Each number is 128 + 32 x the weight over its row's rms, rounded and kept within 0 to 255. Layers, rows and columns count from 0. Numbers have three digits each. The size before them is the row's rms in percent of the matrix's.

# down: layer 12 MLP down (transposed), 1280x160, rms 0.095, rows 1017-1196, columns 32-63
# up: layer 12 MLP up, 1280x160, rms 0.0904, rows 1018-1197, columns 32-63
down1017 110:152086159170137125154114182131162143139118169114041085188096106114189124096142100115120146149134
up1018 098:163153044127131075090147103176128087193123166131101161133095116109132142085102112072179077144121
down1018 097:128127075129136158149122165106119129151140142074116184087139129117170088121144018068065116153171
up1019 102:142156070154122155108156221136074149152139148119073149075037163119102080080141153102192089172207
down1019 106:155118140123092145124104090177145097101069133121152152119151101102162115210165167134150129143109
up1020 093:160137146152135092137099086072178081140119134177111125111105108136138144177166138100056094105145
down1020 090:129138107114143177131160172155140179119156156170173111159127106125151150114121107139130164174136
up1021 104:184099199113121106180158111120111165136093133117161141182111088118179159177085150081128166132096
down1021 104:107108106168074086133143091153105120098106072083133107095128103144126170142115184147110078138148
up1022 108:125155147140155134137058070159127125173238139110154103161156106095116088110171137125138127091134
down1022 108:058138166115133073102129119105118142111129074163128165138070145129113058132164165115124130146153
up1023 099:127150161115163117147101145131100090143116125123096128129136143055212160080205122043125164108123
down1023 099:152194146121135139085098066163122123114123076137151156148180111104129162078113132138205132155096
up1024 098:135187098103135134130139155122173144155149102162147116146109085168107176149160145101175066115204
down1024 091:154094175159095080147108117168123120224078123127075146127123125103122167159095064141151139084101
up1025 110:092171183097116071171118102150071129152135179137124119166092111064117119108146124134125114152177
down1025 100:132130116081103103179134123179119072133112146140099147148117077140129120148116111173137109156169
up1026 109:120129053118169136179140174141068166146085111094114159116092108120175129110093127093177096146178
down1026 115:104093162096058082131122115139116108140126181113120117154127125069107050134086131124084140087198
up1027 118:125098039093126134119107176114175153173133102110176125160093121131128176166097156153122144143134
down1027 115:145124115107093164137137166116127183124162137128090138125111136121126124095061130112218142147114
up1028 096:152114121114137127129071146144134183104121166088117114146051150107157144077076130115110143105128
down1028 097:130143089100070154091168101121138117147094137196151177089181115115133107075182138132142124104089
up1029 103:130133088115134152159124099069115095107043116117143190130162108114133143126118131136126139172145
down1029 104:108123073110086165138159136169082144144130140087111186171141129186187149129104078067129121150152
up1030 095:149140139208117120117061150116179151199127163186115123129163124068112130135121123143132135098162
down1030 099:121078164115165089165146163158120139084169194067120137092100153114145116173128195138118151116127
up1031 099:091153118111129103154123127191115139152131153127147158141171121094184114108164135137076105148174
down1031 097:115109140184107147122182108090135127144151100106140107142050146121125138124117065121108143112168
up1032 105:154139124121122115114144173090147207130139127092155157026146107127103116140100125097142090110156
down1032 104:118156114075149105154129088154099139145102041131146177089114064137157158102198194178149129142109
up1033 100:134160078154131136134128169104107103101097134147170177132112130186143160187090141150117140123124
down1033 109:130107183136075152162145125158119137090071160122142060067139108041073090097140148138140122143127
up1034 106:073108120051116162138064086126164090189097131141153210116068196124112120078094122097122167101196
down1034 100:135114111112109160142112129104172120031145167160138101167207119129145142092094034141098144107074
up1035 104:153078068076150086142065127123182130120091130225166164113111143104165140168201117086116138126113
down1035 102:117163157112115115139145125149127100106188069095099154115124170141131102121083128087115143103149
up1036 102:131167158099076074130109133152125159220117159134150118157125144145145169116089135178108129089127
down1036 093:096110137163112112168119147097126110132087180139141091095125083152128144137146063096122124102099
up1037 101:132108166105075107037158139099081139119090111138122152078162119085102120166108147106173098101119
down1037 098:108139168149070135098131137113126126156132151096116119105104134065126159113156153098140132181189
up1038 113:161134170114125120098137128068116155105120155077127126098089069141172162108139166112195101106141
down1038 112:132098108174123117118094136103120093095067193126119054182108147126148146117138139107116115153161
up1039 084:118170139157091130119135143103082079153094140156145123141142088113170194181141127114156099185129
down1039 079:080135131117145163152113127159115178157173124096113120081098187124131105130125100158110117112154
up1040 091:077141159126113151118100095130096167125141091125151136151166096159169082210130121178126139140128
down1040 083:140149120108127157126128127089158119157140126113150128114172119095132159105151119059167141123133
up1041 100:122144114135120120097114157076127147150097119061139165189144147107189121163089120090120119114119
down1041 103:144100084172149104149155149145191152048136149140213103086069109068096083136199143117073155073091
up1042 095:133153129000149112136118140111115141149066096121133117142070151111119091129101113122157112144138
down1042 082:138114153112121126170115090114118071127147158092136173144168121134107137152064001118158165157122
up1043 100:116113181156116176099163103125125130159140140164072108152119133170164056126131125137167087135167
down1043 097:095111169133140112098082075154115094084101140137063087091106083130150086172136068133134168116098
up1044 103:073117087136112135097173141117135201121106154107147096090097117131113137103133110137064122100082
down1044 105:082098126153074117110095103076131063133099134188146105126132162176088124063111120148171154121105
up1045 097:088128119171133129139110157117165085102119144138165138127086138099111127123136143093125115165128
down1045 093:208129176150133170123108116157086073147120102079090094074155137117114150131138102107136142122125
up1046 104:180136128123093133062093122122139151095145166110136149094107046073088138169079151123129123093130
down1046 099:114106130131136163098135118136108096168051116072119086086116193058143111126096143100122123128170
up1047 102:133141066133122145144102114080112136102139152151114078067130169102101175095143181129141160147151
down1047 103:141103137066086148118162199144080174054134073147130080122100104129098097108110157152098100130123
up1048 106:237137094164116123179068172086157105119116172100129115072089130102130178071116141108147095101186
down1048 101:141093153084112155154132105141136163112167078083208125127142158103132111149122126136153144142155
up1049 090:152110140124160083171101163141140141152172157104129110143122129174166141083085112090167134130097
down1049 085:125176067153150147160118145140149130114139120138136105102131113171079097117147000170143089117163
up1050 101:111116110132094137114114172100118165175124184160174067124175162125128176065087137128117085170102
down1050 102:100147106106126129101118135116136110136103168166115128158094117146146116065114081106081154068097
up1051 102:128094107095151117080084196144180102117104130184088137132083142138146142117119157104171122151146
down1051 106:106090128131167136108142084117096142120102168064066159154183102134132069164157058090124136119147
up1052 103:127115126113125127124142135107171129091132195152149145147135150135134136105063159161119071148178
down1052 102:122190097108134146098137089143150111063096113141115074132151165105162124121138068117145117100070
up1053 096:197111120102158205087117159155092164114127127108138095120174109133119131158069131154129133165141
down1053 100:131116123126129121181162189136128113113068037117152135124094138147142097123153090111127122119166
up1054 098:185140138097142137162067099181090150125095139145160164115081105140177125108062141118148155110113
down1054 100:115121134117084133126154140111120160134109104152194150139137115125129088144143130152122146188116
up1055 105:110191108160144094153128181076141181127114166104150076116119117102139166084130147075164091127166
down1055 104:133140058161106110122178100115158143135096108087118127166141137164165188106126048092099147121132
up1056 106:059185164061128158123115117086096133166079128164149155058099137162096087137107089115119140126157
down1056 103:111130119097132119169137143076119171132107133108136149126077142119130153104121223133111062133100
up1057 099:106167129138100149147146088065097111099162133182109090114120071102170143121150075104131143106052
down1057 102:086156134184096073152108144173136111183154131143124112115100114133135173139156139112218104112198
up1058 105:184141129145100110117125154133141157158159078072089135128127176133124148105086136182142088101107
down1058 105:083142119092204173115107094101093134149123087133185101104087086117100117141139161090147152129104
up1059 101:126132123082110158130142122104102202193086138084132234099082104115128102188092129125148167125191
down1059 098:123151069151146156207141165125071138158136176132106077138114047110158134115081113160146071145114
up1060 100:152119172126089081125162145142129105133133213099119123156154064102136131030164156112108110150130
down1060 095:192135107083111156142173166147090134071113106191077169151147061135105130149172059067152078046107
up1061 097:112154136136083123094174174108111098091134202087095182173135161144089165125202164061152113142145
down1061 096:142092111119145095111129162075159170135143079107124156103114175092156076085096099122121119130084
up1062 098:169160134180119092141121151099084165105116024117137181098080122175149158144092154141139162098116
down1062 097:151102134144038097148133158080084151111120161135147146132145109150131139152058137097078082120131
up1063 103:097124044103108125129116175098124131190147101168159180148196137123157090136118133086078076146072
down1063 105:096128175161069092149069101142134132170121165124154125134145135154144158189109102081117159146115
up1064 104:117109124120170093107135162127117083152098132123160129096104059135065182104098109071180103125090
down1064 111:079133120124110058161151147116133171153072122121136138184137151169066148114179192092141126142097
up1065 106:123147158149119139136123082119141102100105154117092123098083081150188105148096137152162110156129
down1065 118:073149125129117085088080066119185134116144144100071144152117106120106097102143083119103192121179
up1066 097:123135111060092112201135120121119162110066123102162085112161141144122141075110145112121102160095
down1066 095:155117123158132116069122124095132097097171099140122142144136119147122156079132047087137131142200
up1067 105:149169123100105071114110159086211133147167150054135124076205117141156156112107121173139121113118
down1067 105:132082154138176116137159162122114145184158151143139114161104137112136101122130054124122105121093
up1068 095:186157111144089161122150066045127179048115136119155166067135110166145097134129100078124150118138
down1068 098:061112123163139118180101138081096113173192165116105154109126142132067168126198170218106106106126
up1069 104:076145146169169119115148166122115093163079131080157110144132175168098179122173113053152098170132
down1069 097:119121113144060102129139057175113138090145137126137151113152163095170080140148094157153124149068
up1070 096:111121127127149132131090125123152135116105176119136150071113165112168086089160115094168087196174
down1070 099:119142183145090109135147113125125097086129104136126096237180151168168126085107072172088158155130
up1071 106:150092152121143163101108117177109177202178172098136125177114121205174215165150120067085140164130
down1071 105:140137166134124080100168108095169153081157128180164109145115149141107132173109150037158116149115
up1072 099:135103121144147096131115161095154096070078119087153138087133121124148177125090144135130091137149
down1072 092:075170112105178171114129103145164119125142056146142098135147117078095066128122101144039122095147
up1073 129:054179215133129101110203158066167159113093063120086118095101089091119117128132148109167140171165
down1073 110:099128181068146171112183124136089111144147124137044151135179113129112097131079123117148156123084
up1074 100:134177117091092127129133149140165135124174137158121157100133127144087170132112154124195081108134
down1074 090:133169094158145150145020135077168078108131115165136120156122184125111133126084142090105110138057
up1075 104:112157128090103111152149102094129033121092170099185117167115148154119131089061152111134116133087
down1075 103:091125122124111102135103084132124112099081157156089083125089137120134150151174148076144151161073
up1076 100:121133152131112115104123080070066109173128126099186100156154123184156149138134122141087099141211
down1076 097:103108113117058157134116093174183182108118095154178046155147124097119133103110158123143095147113
up1077 093:141153095176053137097064153133124105127116182090128121201158097131141126169124091139175142187079
down1077 095:113077154140073118088171147096166082155093161171078089146068080103157156112089183161131132146079
up1078 102:107112132124115121129102158156168158177187109101176117049149120114158102175129131141148126132159
down1078 105:148153167100113163131179128098125166178124128202126129076172127084101114117161169085174074174118
up1079 101:059098069104082073125111178137161098149110175111104152127132071104142149162166163120162127145173
down1079 104:136114141152148165033149119089104124133105136141125137224081169115110135145135155214095098107123
up1080 104:050139102113120153100095147141125102187157127079103144114129153128127101080122129156122110180115
down1080 106:167156058098125115176131129205113129133191178142120103116138128061101119189161115071129129098135
up1081 104:097176142129103152170177161119108136078139181146157105117168127133139114123143146127149117183144
down1081 104:101147170136072126106162125096139114139118107112156095154098144108117147186112067106054100109107
up1082 093:148130107114127152104112129134071125174128125215177128084162164103118168084124156167127175122154
down1082 096:126098130063104116135139099124108143102130124139086170177154133133113112131156084086137158103113
up1083 105:147186166098090103110119173102106177121140096101184082125105075130097125158151153144203093092148
down1083 101:132144074133107122154089142135147046072149162112094103099120104166120110090150107091071141098141
up1084 097:160122136147107152105093125102151151094143174090072124081133101165160122113079152123144091149105
down1084 088:103134050117131181161186133095123159147102087136173148117103105145118090097157133123132083159127
up1085 098:129162158187030128099087050135094147067146121088121124126093085132104157130143168109115158109101
down1085 123:125061126134119134153140154162100134047120094144120119116058080184143116087096165110094125081041
up1086 111:088129129133121134201123112122191078155111081088101139142134155081127146139131139188189085183135
down1086 123:075133145157176185143179134132029138141127151082068123170144107160108139132097159143117145147159
up1087 092:131131164122139106137157132077130118170078096104160144116115144104138093089143107089159127169137
down1087 090:043173147160104212084110104117081114092163097154084193127130181139149154078143100167125080154124
up1088 095:119134100101132112123057153132121128180130156052110151169079154148127142059146118093099130144181
down1088 101:145122121081103073128158114137118168108150110104086158126164048099158144063155107153081116151119
up1089 100:131078167115148126232154178105138124146093121105102099160088067158152181134063156089191152092101
down1089 100:180156092089158167164176137130093163177135128167125136164132112138147168146104171131142123119120
up1090 101:119163126073071133135113093083144151096066205102106151108202078094126159111174140121103146154142
down1090 099:153122069210153150095076138116140142116113053148142163088162127204108123129073156134203039069132
up1091 106:142184073129116112167102108109157177187120169128131132148085140160156170105164122160148087123098
down1091 105:081067117121164085120124099150073099152085067128117103078086086074155112147165114183117127158156
up1092 104:132120107131136108080203136114092200153161164080108188150147120177099163133092140062150143150108
down1092 108:157084170119116149106161152155196135090047092117113132079128176142141105184173136054145093163101
up1093 107:247151108113105174141096161158141102152135168163172140088119134160130146179125151119123135099161
down1093 103:152107138147103125180101193136176179232166150121117046131120129102174153109089132109159155094173
up1094 105:107117073139110162172122111125130128147117133082174130086101091167141099092117135136105150119153
down1094 108:152110074113104144182134116130163109123150086187147116168103142159128096174123180101112208089156
up1095 111:158132134083094064181142112113123028170104143064088162216154162099132146074117172167140114143145
down1095 112:063144087159142184128129175161145142145099144115112139143170122144113095119145088227104120188113
up1096 096:115112116182145160155115142161155169127140170101142085180100109072131078106131116139140127141163
down1096 096:137100100154129144134114152162159102117053148135146152152210163133073116047122068132124144148109
up1097 108:087053168155105092118105180109091132118131189096161132165155115189094133116151105151150098179153
down1097 108:156143162156108138143157159105161135050081154128129090168110172100110094164090101072130201085129
up1098 093:119114085144167079128158122139148140174099181139130140104091168124137116164134144094077133149122
down1098 093:141151112097159190144051129134097133081187138142183127104149177104093157095149177152129153096183
up1099 098:167188110143136126176114187040127093110099081128102132136088082130163167141154094076161127150165
down1099 099:126161140093165107102123137147110128151169075101102148164061123079141122174103180145176172077053
up1100 100:100147123128144120143118118073111138165152131125118169163118124080155124167124159091091066104144
down1100 107:153082163192104116100156132141125136111087120114153085157105101138143114132081155161112171162069
up1101 099:164061205110124148143074142115104068196091136118099104138091111171091069049107136165129138173063
down1101 103:108177147149096132119148074126133130158135094103172165087125085112116143155127106141146108141143
up1102 099:152135125179124067182092124099146169109123113097119166052096157100152158128186116177130180075131
down1102 095:159120140139083193117144145144109154102095143146190154156105127135126112093191115112107137051135
up1103 098:119194090101135061174162058138071122156112153116139119035066121156099130048106143123144121136092
down1103 097:131110135141148155099097147102124188156146126100101106162098129118164160159135119105159119153158
up1104 108:159136077069090154102077154084185155136161118134115185094097134146139141122102103090168108179114
down1104 113:066099172126080106090099140147122126122079086186102148088120066149090081123162168129156132084166
up1105 109:142111081106094131129109139162117073125136133143140171177082095164141156103146158084153135107118
down1105 115:133118128097113087129137128104099152119097095109077082090127189145208094193149111080151149089060
up1106 105:108141141145100137164108141075174109172069140096073104171129139136128104128152148096144109136147
down1106 107:125156124109157109084115151106106105101179111172185160117125153133176140156112208185123133095128
up1107 098:151124070093158127123118045146043099119144131128120067117153110126156133101163155177156105131172
down1107 093:114119133124070097112128156091139147147134112129124177096117085085071105144154094066141114150085
up1108 104:116109132115135123054163088146140165170138132103203193110079154103176138090172146121090090172197
down1108 102:141124107153130158136101088151169134156122160129112133144119131123175166137103087140146156139082
up1109 112:154092148060092101114147150122202133119085146190146201119110043139131202131084152120150120112081
down1109 120:129170119140147090097142115172162125161122154090099129127109092125164091114127082132162167110133
up1110 101:049132150144103157113129046095091210133082165082171117115193109132170123091124155154081099190122
down1110 099:102064142147097127149118160178107118194157120142150110133124142104135157103126142110122121131127
up1111 108:111124170113099139126153042134145147087079125082167052116133129114164165172119115137109096207136
down1111 107:193131136139093149067127120135194095176143076151113171081087176096187145076129082086128106128101
up1112 109:097115132096123151168112152139147190113155158095223174113070086176135149130141142082074104064154
down1112 118:093121149126094115158200134101138116033114131103199103129106168171147085110147150155174064145117
up1113 095:116124148048131138058102141146073175175109164161141111153148114114158196139135141110110108105164
down1113 097:119107116134127149156157065094159164084106171142128153206126133179144106137072169161162096144157
up1114 094:107172131161133120123127092178180197190141141114098135131076143138109175103113163100171097177154
down1114 092:135131132073129138129085064130137085142120116184117111136146140148098072108109032078116111101084
up1115 096:207124155127141090119019141133166182142104129101130102087067120080121113125136127131145128132156
down1115 096:100082124074176131187122107130151129174113148178130146157134149081111168136150152081152120072089
up1116 088:154077170137166057096123113154137197149125124110154141197169173127138162113181135125132126076116
down1116 087:088120118116133104150116173147102124116153131161146110146091157104134120071167086143070157113138
up1117 090:076120139084155133130131103098161129149116160080148128096145098121139156128166124137158082105142
down1117 085:112142120114148183126120176087096068186118114105136073140185109111158136189120055178116110144121
up1118 101:184109092134098144099162117149136146183151137082159099091082147148132148158082140128106095163185
down1118 103:142126081163088172097050153135090159115131045104111162101101154142096129158109182129111157082163
up1119 090:077100117166128131091083066153132150182097049140138120134149103128169121106120133193147097149113
down1119 085:056110128131128148092117149123120135141187154110143145179228113130179104174112072145150087124133
up1120 101:132152129114169106089155132143102104148111156069126119170049123118149113118139141067171124161142
down1120 099:062176111106169106182088111102108124140146096147089147110172105102142140129149018138151131180120
up1121 103:144122134138092114105136154139078098121124131086098149092156074035083188134139105144129115175163
down1121 110:148107101153138140145135080071101156139161127126111147116123141137089110114128000171080132135166
up1122 098:096150126114103098085152133126166149151113148064150145089162107130145124153089148154159097129078
down1122 097:206099160095075103164148157171161113202133177176136144160133106136069118154122082143102114154109
up1123 092:171181117082118100166196162121118151092051140158162148098150127114125118151120136108120178123119
down1123 088:159130070121116113158158156095136151137129174163200117160153138117068084141092148072129094095146
up1124 090:152148132064100136132129164145119146144088125070134144092098147113122146117104184132090137133142
down1124 099:124117103115185111126143097116155122118121137161128128143180120119212139123179124128133103127171
up1125 102:137117116127108131141126165143153169117072125121113188142177170102158135137130113107172126148176
down1125 102:128108117154129120105141087161121151099081172095131112152111190170132152178147068102166152124153
up1126 105:118133128169099093187099139129094145071128179092108134112072143163173148078123116075139148187111
down1126 109:136102122112107096102114146139158137169131083135094136174095108127119159148112073100128134153105
up1127 101:140165148132072124144103148111081150104081156133185139109149164110192133086117136164070122125160
down1127 098:143123064123081137155163123111136137155093148201160088081141167125159100095145176069084141203095
up1128 086:152131183163168107177061140099149074126159144087135083103159137167151126119136164160127134112065
down1128 086:134129088118065201164116131136186115178126147110136108136091103143161081163138041071116076168115
up1129 105:178118181134134176173150112067101162111128098156138150126062159104148137151139121195149131156172
down1129 107:048166184150111148143087156127095131174102137135136106116215166140088138156165117141139134152133
up1130 096:143153184104076127196112163118141117064128121113119154120064127160151109145047108092146104155135
down1130 087:074132144130180168111112129116063107150091091095114116131100128115171120079106110178153114111158
up1131 098:108099114111131132096087078114139134143182126133157148140170126073112112118063158140133130140147
down1131 094:144111102107077128095134146060133060138141175077124113142126107120165166087116153144147143141102
up1132 099:154136089138161079107131169146184145145098124138115159154155119138162114090100131071196168133163
down1132 094:113134117089149112072120154119101108138086172158141133160114179103148126152090063183175148145116
up1133 091:153126140150136148136136114128185110135124163093083119114166184123141119106168144146124126087124
down1133 085:121108103117083204150184148151159087135145151106176146188166123153147124121177084061164102090143
up1134 095:175104119105120141096093167114071140143162094106170165150140068171172105140147154094093129098090
down1134 097:138106146108133124133115161120126133074101103118089111113077150125201139131125131082093123168133
up1135 087:114086128088123093175080085075130182141139168123167119095172100140152086082202125106117131126144
down1135 092:122124176119113214132162124091169129103133123113118177144121147129114116144116069108119073093122
up1136 106:205126144101089149186154095118154149114145111074161140148116122177159168178110160172121118173111
down1136 104:100134063199131073107118165129171124137162156128115213131083133140169131087156181108108139142154
up1137 090:152130181165150130166081106075125127160139129119102117099108073148221113120160143104160138127131
down1137 091:067164154148107126120139115122118081131191112112131074119053152148101065126135112104131098134159
up1138 109:210121193161092108142120108129074129059155130113144093105119117119111173099137137096133132124111
down1138 093:129157123113084165135164121080130137131066168140101129123116101154149219133140000106166112127106
up1139 109:156176183077076118118092129062184134171090190091121146084124082128045151114139172069091133102080
down1139 108:155155142077160156183128125117091100119122126076113121104182129150103145127095148116129122106074
up1140 105:137115090093128129113142096125130207122141186149131104149149165127133185140097153114129091186092
down1140 094:123144061092167152160119202128096122153175162143132162097157152103082128130132066131095118064122
up1141 104:098173094123164134124122163119133130108086147105158147074108086125112171124138162115117136103123
down1141 109:126127149117129146148097124137152118104169151158152122150159108157112108120073076167163178176136
up1142 094:121176164082099087109082106115178118105105148119089116076091114173158134109127119135095110199137
down1142 096:046138163117104138115182164103126137227153138107149117144146042177098109131143088114187124107140
up1143 096:119130101147132139070098113126090118095114109103134119098086183144116121085141132159126088118173
down1143 087:127108126167080086127151139143147113161109148142140148119137085135154091204112106166115153108102
up1144 102:136102146065065136087108106091144189132177194063165151167102138073128125148143147187127086131149
down1144 098:117140057104121160207130120094121137091127093141116067122139087137119146149104134113112095106083
up1145 093:136124027106079155149168159119084141125120087109111137128132105079140131174080129109164074155186
down1145 088:123125114173080113109121124129080130099133119067165163118148093142104169147106075054160119144119
up1146 104:080175165149120150160072095143089167144128132125108099159113137086127089073093152071131152102110
down1146 114:099120046157131117151094119125120070109115187137133150157149157090071125189124181176121136154126
up1147 100:114129176065100100136093075144091078095153112096138108114108144109146142122133155130182090134162
down1147 098:179187145105193122221135075123117128109137127166084123123065122195089155127127084159045110130124
up1148 085:118076139152202123099116114146092163137119160102142137110153168166135113089140149152124150091102
down1148 088:139169132129052140138129109130133116169099148161138126163087099074183151120128100050132104106132
up1149 102:107161144107135092118128133048115158127143154136117121108106103101142111171175142177164115159138
down1149 098:107121151134146159064148145119137100129093115139153088188116146115108138147112095118184142156116
up1150 093:166105132141165136151106171126192136085099162121147111165135191066104103107168154126135121134144
down1150 101:129144199125114132156118115107181113144071160123117130104137076099167137114178127136143121107117
up1151 096:117128163168121070083122114116147094134118109174123111170129144130138110078130148145104118134090
down1151 095:132128096199159111149168093131125179141127166099121172123147130102081147097116022136125131135183
up1152 103:135081112151119126130119113136141075129190145110159172150083114138190097123133125178142086139184
down1152 102:092121145081138081122108143124100144171082124123126096131104133133129044145127087148148167147096
up1153 094:078168072090146132168133160130150183138150143112136160163098133149167073103174093171117167161119
down1153 088:199107104141149169117199192118141107116131101113131120153071108152129146139102103114071141116105
up1154 098:179101117118112085128076161078177085125146141114100139146067118135206149109117122163101143165110
down1154 097:106122136142129184105125130149133131145138135128109100145150150131142112136078046154120135090171
up1155 097:130178101139122138095121096114129169149181121081122136150162191095155146135083142097082062158093
down1155 092:138137129053119078099191118139177164132181069096080113110160119161087107138131105124145161124101
up1156 098:209137092139128138130120190060135150119101121128144156144095108160169097141135126079121158133139
down1156 096:129109134066128124135166151119135089128093157048164081073122185108123121167131050130139113154114
up1157 096:071053112077158120130128119144102193080125120109107104089131103151177106134135119090152166128104
down1157 091:113129172109142105102164142098127149105108152134042129136166149169112146166147130121146144095097
up1158 098:099113152153128101122151164116139173158107239066070156109113103081134118128087155091193094125182
down1158 095:116105214112087154101123118185139100097119131123095114133159134099101130098097041176149118112114
up1159 090:114152151163160182140123113125155159156126102112092109126165160104115089118153129173109094156172
down1159 089:120132097142115103088143072114169130211154133100088204124085110123146137173125017098158140119143
up1160 107:136123072119131146203108081087110091097132117143178169088111145107156159150200129107141136128126
down1160 121:098156175133139162166145128107089101137096093082109072113146109104140111115124132126158150110153
up1161 100:157109123181175065210081105121101093164103132089088151127050133070162102096180127116170123113144
down1161 098:067123126171082131153120203096113112119107143134147086118126170108126148158119197171170136100166
up1162 091:076123134078198137097125059110117147091137089104158157186131129129075167146094132184171091200165
down1162 085:181167165144117078159090140165082101133116158167086160081145162116128131141063144146162118125098
up1163 106:086093120153126129133123088110090178129090169118135130138086130046180127130138145153149111141186
down1163 142:185129082120076090125119132149114086132108127100165087114069095089127128159108111151074101137136
up1164 105:175104123139109127074048178126071141149076194157137112150129111090146105105139140147132140154133
down1164 115:120161116056127144107090095136115120133149160113082144118075158077140092191126227153134124113149
up1165 102:133114080107137142084091163128144114123110154126127186153108075150131106142163184114151084100059
down1165 102:135110143172165139146085161121195157164146124162083151130098171188137067128109099160148113145114
up1166 103:117140128109102116090196127105118142131124159081191113127084118116184151139147130075161086148124
down1166 108:090110129085163145122069121117138158097058154133155134104134090139142123096106077064134115133099
up1167 102:057166160121164091107080084128085109148100127067205128123106135103145201063123148118067167128126
down1167 106:138168144116221102144109133079156096139112062065064150085073167197131147127158127154104148066147
up1168 108:117158154085115167153149081109121170167155116083154144108193127127156149213146139150110090101082
down1168 117:106225096147105157163110127178117209125144109086106102101141133162151123171179127107080147107167
up1169 104:085151113047113136095087115134088148158117110111192122145153035144145137153130118091131144096117
down1169 103:105092124137076085165132088126121168147072137113183063180110119153144173122128138099192107115112
up1170 108:117106111088085159119106155172121126176162196113132141168118126125106134115125161129123181212116
down1170 113:150114135131122159092148115107177133059109142096136117131173180114119157150074099090143105103064
up1171 101:094143160161111162157137053092106124159110112096180116079138126132119117154112160109106159086087
down1171 102:101125128105128186134147191147068179098093107092152130114165065126155065167131171101129171127127
up1172 091:080118125111069119093130092097165190092156162110188160078137104130156136169059136166099145110178
down1172 087:122125104150121116155162073116135076062078100125128097106156182173055152113130108133126150069085
up1173 093:144106047114053112132110149078123149136092130114129095132089114102077162109152174099105145119136
down1173 100:145131111115065106159129127089095109179132112119101087117135079160088130153143082132086151128140
up1174 098:090150111158132133183114066126100158141121114109128144157112117091141135168164137154136077171150
down1174 092:136131123158118136138180135153103119122201123116166127108112087163085181138119070135132165139107
up1175 095:111109135115133120137139062107150117155133126066132136144137154161162140094139159164191107111122
down1175 090:157114160108076137084141131165128173114115121194145109097123114153127085113108117117126097116130
up1176 100:095104119082107076192167132127125138147137122098141128192098087189190147129129138086123168144150
down1176 104:099103137117100140128145142098094134126199119105086105100093115123114155101182131118131144132054
up1177 104:121085217088091148161153135154095173139066161146179127113096093127095159101170126101081157148131
down1177 109:123142172111105158164143153130063128167122130153162147155166155160132077170082177148087069152090
up1178 097:196200186152124155144113125083171167113147066127109127171122114105131164103071126055156143161142
down1178 102:087126160128170191172133080144135117117120134130116147164146143143098217155153099111129124166138
up1179 101:071130142107143130160067125116085152168131139080084153105145102115168173110122119130094133166099
down1179 105:058084122105155131132131110141119143139145142076114145099151094108142116146178057148158091151138
up1180 099:106151170115089122116092110136169060075138091169134144135127061189112143110158178139147163176123
down1180 114:077146129109110090141092107136123155195058125159118091129073080123156150140109127106162090197147
up1181 097:107126086179093085102124085083123137156077137080161153063139139186167106087112160091173095189146
down1181 098:110126122124122127084133106138156150143117144114074134135228078093118127136079085148155164186122
up1182 105:124199099138106075156126093078130196150113147136129154056097135117135136176137148110191109125092
down1182 103:131094135130124123106124174118095128143066119145092145131124070152109133187082090098182141129078
up1183 100:143162164132143103132091156174171103177113162095113139186090093087107124144065137109206133123161
down1183 101:082050125143122130121128128175196114134190134151120167161162133121110131130097080135150138109108
up1184 101:138147077131133076152153100094113106154094073113126115084068122087179125120142147157162110159133
down1184 104:131101199186104143051086110141113089145127152068140161082098183105140102113102165194114137155182
up1185 120:105083182105105119105102141090147140135117098125141114110068087118179120095066162110179051146123
down1185 118:103119163071142166130089149141171132139088139168131070122126112150103055096145072086127147136099
up1186 101:126155150133126080080124138159118181127116156091195161126142110140117156143111161142142100137130
down1186 104:143148189103074153143119141127139114126145116141133093122119087128107123140136161111112140141134
up1187 098:194144082108097111192085118131096117166122150137166104102136131053119161144073104127099092145087
down1187 097:117138145129106162142137142088105114130115134147147132087160096116100136116145000119096093141183
up1188 099:179150124152140159089123188140087217134077205065133132201124134107144150122112146093149136180133
down1188 106:158178164134147086142140147162168127111124099142195180136101123106132101114139185211122086188102
up1189 099:157118168161143102226137103093157175122105111138126135133108093104177120086105111109168130125141
down1189 099:107127105127132114179091161125189160009178143161167082138078143092094084139084162102174166122137
up1190 107:088133150128092083167116120106074098158089129123096154158140153178136118084157146119118156163137
down1190 114:110142140162114107161142062112123158073125121104161141080160076113125131192088173148125137110075
up1191 100:126151095101175070104160189055148110143054159136069160146147091105149131152097144171139135160085
down1191 098:133135165113114105147101130162095141103118142130152104150165093160146173114124183056113190145122
up1192 097:142088089070121090069113164148090095167054155122138155158149144129155129117108104116137075116137
down1192 091:082153181141145163197097158077145120141130099163076077143058144177152137069112060088149138129105
up1193 107:103168108041118154119124162113100146120092201138106106125110145151102149167138118118145143155141
down1193 113:104017101113129157138128158116169118158154171115127196089091130107077123144089118143130141178109
up1194 101:106152134159121112141170179128187166168130209130153152113099098075137114136126166100174130119152
down1194 109:120145126124144154088107175145154146165087119137080108102086205170112137121061150133124186141132
up1195 095:143184125116128081113120147093148121140163166083147149139167135112194167159147134094161126109191
down1195 105:135151128080082125123182215098123121077139150189121141124132197142122169154113155119172113101118
up1196 105:112091092118099104131153210092115119098160113198127133106129124147137090140129192149128093187129
down1196 108:128178094097128119139123121152096095148111143116133134137123088123151131179121154099070151136128
up1197 092:177129194168138108103100127176151134164136129092122098052135139119157095083148128120135112207197